From a checkpoint of a small transformer trained on Wikipedia: rotary positions.
Each number is 50 + 12 x the weight over its row's rms, rounded and kept within 0 to 99. Layers, rows and columns count from 0. The size before them is the row's rms in percent of the matrix's.

# layer 7 MLP up, 1280x320, rms 0.0378, rows 1072-1126, columns 0-63
110:45 63 57 34 40 59 38 39 43 55 38 65 72 60 52 58 45 42 38 57 42 42 67 67 49 61 59 57 44 46 56 46 50 70 43 28 64 37 50 48 32 45 45 43 50 49 62 58 72 57 23 35 68 50 48 75 47 49 54 73 48 38 44 46
107:74 40 30 58 23 76 58 52 39 34 49 66 41 52 65 62 58 68 61 52 50 64 51 51 56 71 66 49 41 68 53 57 69 58 41 58 25 69 42 37 41 62 45 48 64 36 51 48 50 43 58 44 57 39 58 45 48 55 56 54 53 55 47 29
094:43 47 62 48 47 55 50 44 47 41 45 47 40 55 58 81 50 53 43 50 39 33 48 57 68 52 53 77 85 72 40 40 44 55 51 37 34 37 46 33 38 73 49 42 67 78 44 60 58 68 62 40 43 39 47 52 57 74 65 41 70 41 49 55
102:52 40 46 63 49 52 44 29 58 55 62 54 46 42 63 54 51 68 50 37 29 32 41 47 54 57 56 38 41 76 52 44 33 73 74 46 83 37 50 33 31 40 54 38 72 55 61 53 68 44 42 55 49 46 40 54 53 62 48 57 67 36 50 60
091:36 61 61 42 54 50 42 41 61 65 50 50 46 56 65 52 40 46 30 82 64 50 62 45 25 39 45 55 59 74 54 58 36 32 65 58 74 48 64 45 48 42 44 48 43 66 70 41 60 44 49 42 54 49 32 41 40 51 42 55 47 50 71 58
104:46 65 54 54 48 49 62 36 54 61 64 80 40 43 80 55 52 53 60 57 43 54 60 31 54 48 39 37 59 44 69 53 60 48 32 32 40 70 58 53 51 79 42 47 68 82 60 63 58 50 50 49 60 40 33 58 49 52 52 76 34 54 28 55
101:27 64 38 37 67 61 45 52 41 37 47 58 74 42 35 66 32 66 61 62 65 35 62 77 41 51 70 65 42 55 50 56 50 47 61 51 62 34 58 48 41 30 52 53 48 46 48 31 49 42 48 67 55 40 67 54 48 73 66 43 63 39 57 39
095:52 42 52 41 60 94 43 34 41 66 48 65 58 48 40 42 65 66 48 43 44 54 74 50 66 36 56 48 51 68 34 50 66 53 33 39 31 66 32 51 55 60 29 56 45 33 42 44 59 57 58 52 40 47 47 37 55 53 53 47 56 43 43 77
101:40 61 32 44 37 37 50 23 65 45 43 52 40 37 35 40 42 51 58 40 59 51 48 41 40 38 50 47 67 60 38 25 55 45 50 38 38 44 51 60 68 30 65 41 67 75 41 55 69 70 44 39 56 45 55 72 41 49 47 42 41 42 60 48
092:49 45 57 69 69 52 58 41 24 43 52 28 54 37 41 53 33 56 49 45 61 58 55 32 32 29 58 58 37 65 41 72 46 42 47 52 53 47 61 46 49 36 36 35 63 55 37 61 69 67 64 53 69 58 65 44 30 49 64 41 52 39 44 30
096:66 29 42 61 54 42 49 37 53 59 53 54 56 46 29 35 45 43 39 50 39 68 64 66 46 32 36 35 45 41 56 73 61 57 70 69 40 31 65 46 52 57 52 29 61 52 51 36 37 20 43 48 38 44 74 52 46 58 72 69 65 31 62 75
104:55 52 84 47 52 59 66 49 61 24 63 51 39 56 30 56 64 47 60 41 67 34 53 41 38 43 60 40 29 57 41 45 55 40 51 50 36 54 37 59 51 43 50 54 50 15 41 43 28 78 50 56 47 37 48 60 48 42 57 38 34 70 69 35
105:57 56 80 53 15 34 35 54 57 50 36 43 49 54 57 65 36 40 40 37 47 50 45 56 45 50 49 45 52 56 66 48 39 43 38 55 39 56 54 44 43 36 55 54 44 75 32 54 66 50 79 46 56 31 54 44 54 70 52 87 71 52 58 35
095:76 50 53 41 55 25 53 54 54 31 45 72 49 67 56 46 40 65 55 70 43 51 30 64 39 65 43 50 37 68 81 51 62 61 56 50 44 47 36 46 62 52 48 74 41 64 48 49 58 56 47 76 36 25 42 58 51 54 61 48 52 48 60 31
099:68 51 28 56 54 64 60 51 40 37 60 54 45 67 50 49 49 38 66 49 47 51 55 65 57 61 78 53 35 24 38 59 49 47 41 39 59 47 36 57 35 65 64 45 56 47 70 58 59 39 53 57 48 48 52 48 37 61 27 61 36 41 29 46
109:29 58 38 26 64 53 52 55 51 57 47 49 47 40 41 53 58 44 50 74 48 64 69 35 74 54 36 43 54 61 70 31 54 54 31 60 64 47 56 39 53 43 45 57 48 40 52 29 42 43 38 68 38 55 47 51 41 65 42 57 41 55 64 51
088:36 61 47 46 71 53 37 58 40 45 70 53 55 39 42 48 37 71 36 71 60 59 43 53 65 62 45 29 68 37 58 59 43 59 55 42 55 65 68 46 49 70 49 78 48 60 62 32 59 45 54 52 31 57 48 66 54 44 42 32 52 38 56 59
101:55 64 21 41 50 58 47 24 47 42 50 47 46 57 63 63 39 32 54 43 46 55 58 37 47 72 41 39 73 42 54 62 15 47 52 57 41 47 59 30 60 37 55 61 45 57 43 54 61 48 28 41 61 48 57 73 64 54 44 83 61 61 54 55
102:59 52 45 29 35 28 44 55 47 45 74 65 63 46 48 55 28 35 50 39 22 36 53 43 60 47 59 50 45 48 55 62 47 57 54 45 52 61 70 44 49 54 51 54 58 69 34 43 49 73 41 54 22 45 40 46 22 31 38 37 60 41 63 50
075:54 45 48 50 57 60 59 55 32 49 47 42 44 40 57 67 64 08 40 89 60 55 60 49 54 43 28 62 62 35 47 57 47 41 48 41 56 42 59 41 59 61 51 68 44 45 24 69 63 55 59 62 62 42 55 43 53 52 41 50 44 42 41 46
095:49 47 59 40 47 56 69 64 36 73 51 56 46 52 41 54 39 46 48 09 39 46 50 40 32 81 41 31 34 40 49 54 61 56 51 66 63 50 34 57 46 25 56 37 79 34 25 42 50 58 53 57 44 28 32 43 65 70 35 54 47 38 48 34
096:62 73 43 32 29 64 70 61 42 42 44 36 50 36 71 44 31 56 49 46 29 61 52 48 59 48 63 54 50 53 58 56 43 65 45 57 44 52 48 51 29 38 53 48 44 62 37 51 43 41 46 36 39 37 31 45 57 34 54 50 39 70 65 45
096:37 42 38 54 45 57 55 48 43 50 44 41 35 60 44 66 44 38 35 54 60 39 37 63 55 50 45 57 60 39 33 33 49 47 43 32 33 72 33 49 36 66 43 48 82 54 56 38 57 63 45 43 28 64 50 46 67 50 25 41 26 48 59 60
096:67 63 44 68 48 48 67 34 57 51 73 48 48 53 29 40 45 54 60 43 73 54 40 48 63 33 37 54 35 72 67 51 67 35 52 54 48 71 60 28 72 63 68 41 41 42 25 57 35 54 51 51 35 65 44 59 57 62 65 32 35 44 54 61
105:65 50 40 44 55 77 69 79 49 47 47 36 36 52 50 44 48 52 30 53 43 54 38 26 53 30 46 38 52 69 69 78 52 55 71 46 45 56 50 42 44 35 34 51 75 29 52 49 42 24 43 68 53 54 51 66 53 50 48 38 42 48 46 53
105:30 51 51 59 83 52 37 48 55 42 52 71 49 27 67 52 40 46 43 52 36 37 58 51 36 62 69 60 48 64 59 45 73 51 55 48 28 50 68 60 36 54 40 40 35 55 54 42 71 54 50 51 46 39 55 48 45 35 38 69 75 57 38 38
105:35 48 43 61 48 41 41 42 34 46 47 46 36 40 65 44 42 58 52 45 53 53 66 49 53 41 48 54 52 49 37 67 50 52 62 46 23 56 45 45 53 37 43 48 57 67 53 66 56 61 70 33 51 68 34 66 55 57 36 63 07 50 49 50
093:38 44 64 33 49 69 62 35 27 60 50 66 54 39 59 54 73 63 45 44 33 56 70 59 63 50 52 70 49 09 34 34 47 47 33 66 65 46 38 56 44 33 32 49 60 38 43 56 31 71 50 56 43 48 49 38 23 56 55 48 55 87 45 69
116:27 57 36 37 61 69 62 41 61 48 65 37 43 44 63 41 46 52 29 41 28 45 49 42 73 49 51 60 87 62 47 23 42 43 51 45 63 26 67 50 53 39 38 33 56 47 68 69 34 44 28 53 55 60 26 58 46 52 29 45 40 67 45 38
095:41 53 52 80 48 51 49 29 72 51 38 60 59 62 63 38 46 69 47 81 75 59 37 40 33 50 61 46 61 45 48 21 39 33 45 36 44 54 67 53 54 64 50 71 50 44 61 62 51 59 58 40 54 52 56 60 40 56 48 37 56 60 48 63
100:60 57 43 44 31 54 53 54 51 46 63 73 53 62 59 39 43 75 66 28 60 31 33 67 45 28 34 60 60 39 54 40 40 54 69 64 32 54 32 65 61 44 62 70 53 25 64 49 51 62 51 66 21 31 83 47 32 59 22 59 36 41 60 32
103:33 34 55 28 61 55 48 46 54 66 37 63 39 50 47 42 47 49 64 35 24 51 60 52 56 55 37 51 46 36 41 45 69 45 43 28 57 56 09 25 45 51 58 26 58 49 56 60 53 64 42 46 43 52 35 49 67 45 66 69 52 41 58 48
094:45 15 37 28 62 61 26 84 54 27 65 60 50 54 55 46 43 42 42 33 50 41 66 57 38 51 90 68 43 49 46 57 46 53 40 44 27 52 34 56 57 32 53 55 42 41 41 63 57 58 49 36 31 59 56 49 47 43 53 55 47 65 54 46
089:53 54 64 51 54 62 58 41 55 50 96 52 46 68 44 47 28 48 59 64 33 63 46 50 22 50 43 74 68 44 51 42 52 35 33 40 45 55 54 41 52 56 48 73 53 54 44 50 66 73 61 43 57 35 59 57 46 44 52 23 58 61 48 73
089:72 59 51 58 51 74 61 68 38 55 53 48 61 61 28 50 57 55 59 42 54 62 42 55 53 60 60 53 34 35 44 51 61 32 46 58 49 43 59 50 45 63 63 60 45 37 83 40 40 51 59 27 51 64 53 30 64 43 47 37 53 74 78 43
111:25 51 58 39 59 68 39 73 44 65 55 72 43 84 60 49 57 56 53 68 57 43 37 58 46 52 41 31 50 50 24 49 48 63 40 39 51 58 44 47 67 53 50 45 76 36 50 51 21 76 53 50 48 47 49 52 66 64 74 54 58 29 55 42
095:56 45 44 54 50 60 44 60 42 68 58 40 34 65 37 60 26 38 42 66 44 46 64 84 46 74 36 49 74 47 43 37 46 43 63 58 61 54 38 41 32 39 61 49 52 50 54 45 51 55 53 50 49 41 50 50 45 42 27 59 50 48 57 71
113:68 41 50 32 75 39 63 58 53 49 43 62 51 49 55 58 70 34 38 64 47 42 31 63 35 48 40 43 44 62 45 47 68 39 58 42 43 46 55 67 34 51 21 58 41 66 54 58 44 33 51 52 80 47 75 50 44 61 62 62 67 29 59 71
102:66 59 70 33 34 33 39 47 55 55 30 35 67 66 59 55 51 41 53 33 56 46 42 37 70 53 35 60 36 54 52 55 49 50 43 62 33 37 63 66 41 63 55 37 41 69 34 52 32 36 60 51 51 48 21 53 44 44 45 40 46 29 68 40
094:37 50 57 49 30 58 50 51 50 40 51 47 31 56 50 46 27 55 65 38 47 42 42 33 45 60 43 50 35 35 43 35 85 29 60 62 48 39 59 74 67 72 63 50 38 73 54 34 63 40 53 27 65 43 48 56 44 37 49 39 43 60 37 68
118:45 53 48 59 22 58 40 71 47 64 48 45 25 41 58 67 52 72 49 50 37 48 50 54 47 51 46 31 75 40 60 49 58 24 52 36 53 56 58 39 67 50 64 58 49 50 39 33 22 35 46 38 36 48 67 67 24 46 77 45 47 44 47 57
097:46 50 59 34 57 45 65 38 57 41 60 41 50 33 63 48 33 48 56 50 68 46 47 62 45 49 61 46 13 66 50 35 48 71 33 55 70 35 40 42 55 64 49 50 55 35 27 27 69 63 42 73 48 22 34 56 48 61 79 60 56 49 53 51
090:50 66 42 63 56 61 54 51 57 43 61 27 53 51 45 53 33 47 25 53 68 49 76 58 68 38 45 41 48 33 69 68 55 38 54 46 43 30 36 67 73 39 41 55 57 53 66 58 55 20 47 14 59 24 63 65 54 35 47 65 46 69 41 50
087:45 48 59 52 41 77 46 38 50 67 48 39 60 36 57 66 50 30 41 54 54 73 56 36 51 42 41 31 42 61 53 66 63 43 48 59 62 48 57 26 51 58 59 60 42 39 70 46 50 50 37 53 43 45 79 56 42 65 50 47 60 55 58 51
099:28 45 41 46 62 52 51 21 55 41 63 48 41 38 62 53 80 37 56 44 47 49 41 61 53 45 55 42 52 48 48 40 58 45 53 67 57 42 59 40 41 41 66 71 44 41 56 49 48 54 56 68 44 40 44 42 45 60 50 55 42 34 43 67
102:59 60 60 30 62 50 38 52 48 60 73 71 65 49 43 27 39 74 49 50 66 38 57 38 61 60 57 20 42 50 39 49 46 29 47 63 37 49 65 37 56 24 53 39 59 33 49 40 60 50 55 67 42 22 53 69 45 41 41 45 45 45 55 48
102:32 63 42 33 61 53 69 55 34 63 49 71 33 43 41 41 37 46 44 55 40 57 55 54 60 63 58 60 63 61 60 42 49 54 44 64 65 44 52 30 54 46 31 53 59 52 60 35 50 44 30 40 45 48 48 60 66 58 72 27 48 79 38 48
098:49 64 64 33 39 38 73 72 51 45 34 48 66 48 66 62 51 38 46 50 36 61 33 56 67 49 38 61 47 60 45 46 68 60 44 51 27 49 60 49 41 58 52 51 18 63 56 53 31 48 53 62 41 45 64 60 35 62 52 40 64 67 60 50
099:36 60 64 49 52 62 42 54 53 47 51 48 60 67 56 43 55 40 50 50 67 52 54 63 61 61 46 53 36 58 50 43 57 63 62 57 37 50 43 53 72 42 40 56 55 67 65 48 70 54 44 46 50 64 46 51 45 54 38 72 74 59 37 39
099:38 48 48 74 44 59 36 52 53 52 35 60 36 71 43 58 49 29 51 52 42 52 53 47 60 24 61 56 59 49 51 56 61 52 36 22 51 49 48 42 62 53 39 57 63 72 37 34 55 57 59 49 52 26 54 64 37 64 58 69 59 56 53 47
108:41 29 63 55 50 40 29 30 37 49 51 35 53 29 52 43 29 46 58 71 28 72 52 48 65 39 46 39 56 54 61 45 37 51 65 60 54 74 34 32 36 73 53 51 48 25 56 41 54 50 43 66 51 46 42 68 34 54 50 37 59 40 51 45
106:41 55 68 37 42 71 62 64 42 57 46 19 52 64 42 55 48 49 39 63 51 51 39 40 73 54 54 66 51 36 36 34 42 47 39 44 52 61 36 49 38 55 65 58 50 57 57 61 45 59 74 73 41 45 54 53 34 44 60 68 53 48 29 47
099:59 25 56 66 50 57 50 45 51 33 30 45 50 44 41 38 35 51 49 35 49 43 70 55 48 54 38 40 47 67 42 65 70 32 57 64 24 47 47 35 58 49 60 38 40 64 44 52 75 52 54 37 55 53 50 64 51 53 65 47 56 27 38 62
095:48 78 47 59 58 51 66 50 46 47 44 47 33 27 45 54 45 57 50 49 47 61 62 45 51 40 28 48 52 47 38 64 57 43 66 49 51 53 75 58 51 62 60 53 64 50 64 47 44 59 45 38 71 48 58 41 32 53 54 43 39 57 48 45
105:25 63 43 57 52 46 58 49 62 60 61 52 51 50 52 48 31 54 52 34 51 49 36 50 41 38 25 57 41 56 67 53 62 61 34 65 49 45 44 64 66 41 35 61 44 42 48 61 38 50 79 46 64 71 51 39 23 62 45 72 36 43 33 39
# layer 7 MLP down (transposed), 1280x320, rms 0.0181, rows 1072-1125, columns 0-63
107:69 70 55 53 61 67 40 38 53 49 32 65 48 58 26 40 60 45 32 64 60 64 56 59 32 52 50 59 38 50 53 52 49 48 60 43 63 46 69 64 44 28 20 32 49 67 47 48 76 57 47 40 59 68 71 48 47 49 58 65 59 59 62 35
103:54 40 40 45 43 40 49 30 44 65 41 62 41 42 48 73 36 50 56 39 70 43 47 31 23 52 61 36 59 67 41 64 57 53 48 52 44 69 30 72 75 53 59 71 55 42 21 49 69 38 58 46 48 45 66 66 42 71 39 66 38 46 67 52
097:52 47 50 61 59 43 61 44 38 47 84 63 46 58 47 37 45 62 66 52 57 41 55 65 35 44 34 29 41 84 54 70 38 60 49 38 38 49 44 64 44 45 53 72 68 23 84 52 52 51 43 49 47 54 39 46 54 63 40 53 36 63 35 43
094:39 67 31 37 63 60 58 51 66 63 47 24 47 68 49 65 56 45 46 42 45 47 65 66 39 33 43 49 76 56 56 49 50 41 56 42 44 37 50 39 44 37 46 66 57 50 50 31 22 49 63 44 57 50 57 52 52 47 49 37 37 40 68 46
096:53 48 55 53 68 44 54 48 33 42 38 70 40 48 50 43 65 46 43 24 54 74 49 39 73 53 62 49 40 53 52 48 62 64 33 52 27 51 43 33 55 37 58 52 53 55 51 64 53 60 59 85 43 51 53 54 44 31 58 68 54 53 40 55
105:58 35 45 44 30 72 40 17 42 42 38 47 21 71 54 21 45 49 62 59 41 40 39 53 35 52 49 55 24 42 55 57 54 48 47 78 44 39 51 51 55 66 38 40 51 56 22 58 57 47 41 46 58 35 53 32 64 50 53 79 49 56 33 49
107:64 30 39 47 79 69 50 49 53 51 72 46 49 45 46 67 48 41 47 48 47 43 28 60 36 53 30 52 76 71 48 64 57 45 31 56 40 40 63 52 58 45 35 40 61 37 52 31 63 46 55 46 65 46 65 38 44 49 49 32 58 21 48 55
097:32 55 57 58 32 27 44 41 54 41 69 41 52 65 40 59 48 43 28 71 56 34 57 49 54 46 51 62 79 31 62 41 65 53 36 66 62 37 48 54 61 66 48 52 60 57 53 36 32 48 54 62 60 66 50 68 46 76 62 41 30 62 51 48
093:36 42 59 56 44 57 47 56 49 46 56 38 49 53 73 42 59 46 43 59 48 74 54 47 32 45 58 28 75 51 55 59 47 42 62 86 45 62 40 58 39 49 46 54 42 20 55 62 42 51 58 50 63 31 73 41 42 49 46 53 23 53 25 44
104:68 57 42 46 28 60 42 54 55 37 40 49 60 60 44 50 47 51 50 64 41 61 21 31 62 47 44 35 52 82 46 48 53 57 51 28 38 55 61 59 42 47 59 48 47 68 48 47 48 43 54 50 44 40 60 50 46 47 42 54 57 43 57 59
114:42 67 35 44 56 54 41 30 65 42 44 43 40 55 33 41 57 50 59 27 41 70 73 44 65 69 58 44 43 42 47 41 70 33 41 49 60 59 35 43 58 39 42 48 74 24 51 55 63 49 46 65 38 59 37 66 57 52 24 63 53 51 35 48
097:45 75 61 63 50 66 42 36 48 44 59 35 43 44 36 29 73 36 63 18 61 64 33 39 61 59 47 37 53 49 55 62 30 53 57 56 34 32 57 61 38 30 23 60 59 68 45 41 38 32 65 47 59 50 44 33 41 29 50 53 58 68 57 39
098:60 61 41 23 54 64 36 43 43 61 55 56 41 23 37 50 61 28 10 57 35 49 42 40 38 58 56 45 40 40 46 61 55 45 41 62 41 51 48 40 57 34 56 51 55 39 34 53 36 61 40 59 48 50 49 43 66 33 73 74 55 55 61 71
086:35 27 59 30 62 68 72 51 49 40 42 57 60 71 49 53 65 58 55 29 48 49 51 39 72 43 48 39 70 54 47 46 37 61 43 44 52 54 42 59 52 68 46 39 41 47 48 69 49 51 43 32 58 52 88 61 54 42 30 38 54 53 30 38
097:42 49 45 30 42 64 57 60 36 62 49 56 64 52 49 67 47 70 58 42 57 58 46 53 51 55 46 42 47 71 53 47 44 49 37 57 54 69 34 55 72 32 52 44 54 50 35 54 39 56 44 28 43 61 44 42 62 36 68 36 18 53 53 63
100:38 39 46 28 63 55 50 61 43 49 54 47 39 53 65 56 62 42 68 73 50 34 42 48 61 49 48 70 47 49 63 54 22 53 23 35 39 57 13 33 58 67 54 31 48 46 34 36 70 57 28 59 35 52 66 45 59 65 48 62 38 48 49 45
093:35 53 51 50 53 67 57 48 63 51 30 54 52 41 49 72 43 51 50 37 59 41 46 41 37 44 50 65 28 20 46 30 47 57 56 39 45 48 38 53 25 48 44 38 47 53 62 36 49 51 65 56 62 41 49 59 77 66 73 59 64 74 56 48
095:52 38 52 51 62 40 53 31 47 39 58 72 37 46 45 71 30 49 63 53 51 55 32 65 56 49 64 54 78 37 38 22 64 68 49 55 41 61 49 69 59 41 52 62 62 43 44 39 42 45 66 45 43 52 41 39 55 55 59 50 53 60 57 44
096:39 37 49 45 47 78 40 55 55 41 69 56 74 48 27 44 38 42 34 36 45 39 40 73 37 59 48 39 57 45 47 46 37 27 77 45 48 44 67 75 42 62 44 49 56 54 50 63 31 17 62 32 51 50 38 58 69 42 51 61 38 73 44 37
085:44 39 44 34 65 32 30 50 80 53 37 59 54 75 50 61 47 33 51 65 62 49 55 48 64 39 54 54 48 60 65 39 68 51 76 28 59 68 63 46 60 47 48 40 52 58 52 68 40 46 53 64 49 47 52 34 60 47 58 53 41 46 75 54
094:34 39 54 49 54 31 65 44 61 53 55 58 65 61 33 68 44 56 31 74 55 47 59 34 60 41 39 51 44 63 54 49 42 43 65 50 38 53 43 54 49 43 72 65 54 63 38 75 44 40 67 59 31 60 70 71 57 33 50 48 34 33 40 44
090:54 61 59 43 23 55 31 57 53 45 76 53 55 37 67 39 58 30 64 37 74 58 33 58 51 51 56 48 40 34 52 41 45 48 38 48 36 39 83 51 55 57 65 63 59 52 58 45 41 68 61 44 55 46 39 45 33 54 37 53 42 56 52 61
090:23 64 38 45 55 65 54 26 53 48 60 53 56 51 47 60 50 46 66 58 59 51 53 71 50 66 63 42 56 37 46 60 42 80 52 34 43 57 40 51 31 59 53 59 50 54 51 58 64 35 46 32 46 39 54 36 25 40 46 58 65 52 45 58
098:37 29 48 21 41 54 60 33 67 50 57 61 75 46 43 65 41 24 41 45 31 32 57 44 48 54 38 62 59 36 49 38 50 49 42 41 43 44 43 35 63 55 42 44 63 41 51 74 73 43 62 53 54 31 39 47 56 23 51 62 48 61 44 37
104:70 58 51 39 48 53 52 62 27 58 44 69 37 82 63 35 53 59 25 50 56 60 47 39 60 48 38 40 56 53 65 68 55 61 61 28 43 49 67 61 45 39 60 68 67 44 40 41 54 48 50 52 80 47 56 52 68 49 43 35 39 48 27 44
099:40 38 39 42 43 57 60 55 68 63 48 41 67 44 73 56 49 44 59 55 40 70 64 48 34 66 51 64 48 64 16 51 43 59 61 60 55 76 42 39 42 55 42 50 48 55 49 32 56 48 56 54 38 53 50 61 30 57 55 55 40 57 48 50
110:60 65 43 42 52 61 52 35 44 60 78 55 19 48 49 58 48 34 49 39 40 61 59 35 30 52 39 68 60 56 72 51 53 39 48 81 77 42 59 70 47 56 61 62 71 23 52 51 57 31 37 47 41 59 65 44 33 54 43 57 48 37 59 68
094:36 69 61 65 42 49 39 61 58 64 57 59 54 54 62 66 34 49 47 39 29 61 52 51 36 60 57 59 40 53 66 73 56 58 33 42 54 39 63 34 46 52 37 47 68 40 52 51 56 55 30 58 58 43 51 45 45 59 53 50 58 35 40 51
103:80 43 33 85 45 30 39 29 69 66 44 60 44 48 65 45 69 57 43 44 29 45 45 68 57 66 62 44 46 40 64 48 32 52 41 63 31 45 53 66 59 49 49 53 58 66 48 32 53 30 33 27 32 68 72 39 71 52 44 51 67 61 37 53
096:52 35 44 55 51 69 24 47 60 45 84 54 53 32 42 59 42 38 71 47 46 32 55 55 75 43 36 59 51 54 38 37 51 37 41 32 60 38 44 75 39 50 77 52 58 58 50 28 43 35 55 43 43 69 34 59 45 41 39 42 43 51 58 27
097:40 52 56 37 46 73 39 54 15 63 39 56 44 38 66 64 65 51 57 46 54 43 68 60 56 32 47 62 54 64 44 48 73 52 49 38 80 41 49 38 47 48 59 56 67 60 32 39 45 59 44 46 47 52 37 46 39 65 68 64 51 42 53 69
100:64 37 61 51 31 63 64 56 45 43 61 44 42 37 46 65 70 48 38 66 48 46 56 32 21 33 66 54 42 46 68 53 53 52 41 53 61 72 57 30 59 60 50 28 31 48 51 51 56 55 57 47 60 59 59 45 22 40 66 42 54 57 29 54
099:44 27 44 78 38 43 38 34 34 51 66 32 54 46 40 61 48 43 48 37 53 72 79 74 36 44 52 52 43 40 51 39 43 55 50 55 45 42 49 39 30 58 49 37 47 42 60 51 70 43 56 48 69 69 71 61 45 50 57 48 58 48 44 51
101:44 63 47 56 26 45 49 61 58 37 37 60 48 33 52 44 74 38 47 38 55 38 53 37 61 45 20 25 34 53 54 53 51 71 50 41 60 35 72 46 46 53 59 33 50 56 50 30 27 42 32 55 50 78 35 60 44 65 53 45 18 46 60 40
091:24 79 63 46 35 45 49 46 63 50 53 36 59 48 71 38 36 64 25 75 37 31 59 51 42 54 62 43 43 58 40 57 45 56 52 49 49 56 41 44 66 42 32 59 58 65 70 61 53 66 24 69 51 42 31 48 59 50 51 25 34 68 51 37
117:41 30 29 34 44 42 48 54 55 44 40 48 58 48 55 49 58 55 62 56 43 62 64 37 64 68 53 55 68 50 60 63 39 46 48 46 50 59 46 49 41 59 55 52 33 64 39 45 70 51 66 48 62 56 35 58 41 60 39 52 64 57 80 33
097:59 49 75 35 57 43 55 79 51 59 49 48 53 38 55 54 51 50 58 63 32 68 72 40 51 64 50 28 34 46 61 35 58 46 57 63 64 50 55 67 56 57 53 30 49 70 42 41 71 40 66 64 60 58 50 44 36 58 56 43 46 41 55 57
108:44 54 52 35 34 36 47 35 53 53 38 73 34 56 33 36 63 50 54 79 51 50 41 40 62 53 80 45 72 56 49 32 29 65 53 49 47 62 54 51 53 44 44 50 42 52 56 51 59 43 31 52 44 49 69 65 40 69 43 61 48 68 45 56
103:52 42 57 39 68 37 56 49 68 36 44 45 57 52 48 30 65 37 36 63 52 63 50 55 46 44 40 61 51 48 64 68 44 50 39 64 34 31 35 68 64 58 68 61 72 69 62 60 22 65 50 45 39 19 47 60 26 62 19 51 58 36 58 34
092:65 50 46 40 34 67 53 27 53 36 65 51 65 54 63 66 48 60 53 48 61 50 49 70 56 52 65 50 34 47 64 63 46 39 62 54 25 39 49 38 77 40 02 49 38 68 56 36 40 61 44 48 71 34 43 45 49 50 47 59 63 60 50 56
113:30 46 46 58 51 53 36 57 58 46 39 49 48 23 31 55 75 51 54 53 19 45 50 37 49 57 54 57 59 31 49 57 59 69 60 55 09 63 51 48 39 42 63 29 39 63 74 51 36 54 67 41 33 81 69 49 39 42 51 30 46 65 43 51
095:39 47 35 66 52 51 32 40 45 54 36 66 54 46 25 62 78 48 47 71 60 47 48 38 68 35 58 42 44 53 37 49 48 35 34 68 47 37 37 48 46 46 33 40 54 67 54 53 54 43 61 38 66 58 60 74 43 50 60 52 36 48 38 39
089:69 61 47 52 62 36 62 51 61 41 45 17 49 57 61 46 47 33 53 45 42 54 37 36 42 77 49 30 41 74 46 49 43 59 78 70 38 62 52 38 37 47 48 34 46 60 51 64 52 65 48 65 20 48 57 33 54 50 46 38 56 72 51 44
093:42 22 73 38 28 45 45 32 49 42 57 54 39 65 15 31 39 66 58 41 68 48 48 49 54 54 32 65 52 62 45 41 55 59 53 39 44 45 36 25 56 37 35 61 44 43 54 45 53 50 52 64 45 40 56 34 45 45 80 60 38 84 32 75
093:50 32 37 43 25 39 61 49 68 52 56 61 44 62 59 48 54 43 44 46 38 47 41 56 20 42 32 41 36 52 52 52 59 66 33 45 48 43 36 56 45 41 87 63 44 69 66 32 41 34 55 53 69 60 52 49 45 49 36 54 55 36 71 53
100:42 54 50 47 44 45 40 34 48 47 56 42 58 76 51 46 60 62 36 46 34 55 57 42 31 36 33 55 75 46 63 47 38 60 56 57 70 66 74 35 52 53 54 39 57 39 58 38 81 39 65 48 48 61 42 53 30 53 66 32 40 52 37 51
096:39 27 49 30 53 68 88 68 32 48 36 56 55 42 55 38 60 60 50 42 24 59 54 34 44 45 60 39 74 51 54 49 54 53 55 41 61 36 59 41 69 43 41 42 72 75 69 53 71 68 54 43 57 48 37 54 44 55 35 46 38 42 44 38
100:37 46 47 63 58 63 47 55 50 41 30 28 62 47 54 53 59 48 65 40 54 51 51 63 50 50 56 42 57 50 47 38 48 51 43 39 57 77 46 51 37 49 55 42 30 57 46 51 38 25 59 49 50 46 60 66 41 30 44 64 43 73 37 52
092:65 55 63 49 57 55 57 45 61 54 49 66 72 64 41 47 49 59 54 58 41 42 73 45 61 69 62 52 48 33 46 67 63 59 44 35 47 46 69 52 35 35 56 56 32 74 47 65 64 40 48 25 37 43 39 44 43 59 30 59 45 66 30 33
099:49 54 42 39 52 16 54 32 30 50 65 43 57 43 30 72 58 52 54 28 29 39 42 39 38 54 41 31 40 59 55 42 52 58 53 65 63 43 49 30 48 61 27 53 33 66 69 60 55 51 68 56 33 72 59 34 65 50 52 59 68 39 73 45
100:58 61 44 51 44 52 32 19 42 49 57 51 40 34 37 53 64 45 65 49 57 35 67 68 42 41 40 61 45 61 43 40 60 34 68 49 47 68 40 66 56 48 39 35 44 53 61 63 59 50 45 43 68 42 48 43 24 46 49 55 64 54 62 40
102:50 50 50 36 67 42 49 44 34 57 58 40 37 49 56 53 62 54 41 44 52 52 29 47 40 62 59 45 52 26 66 71 34 50 38 46 66 28 57 62 36 49 59 64 48 54 34 46 61 54 56 50 55 47 44 51 44 56 46 65 65 28 59 38
106:44 52 58 33 39 35 39 54 36 28 74 42 53 44 39 68 43 34 78 60 53 67 60 36 61 27 51 46 60 64 65 29 54 68 61 41 50 50 54 63 33 50 41 44 29 56 53 57 27 38 46 44 71 45 67 40 60 57 63 46 54 48 67 44
104:38 42 62 61 40 58 48 52 46 67 50 62 48 26 49 38 46 62 58 30 29 68 35 53 61 56 51 41 71 54 49 42 52 40 55 51 65 53 50 40 36 44 51 48 46 62 59 49 52 34 49 57 44 41 43 37 58 29 40 61 55 67 55 45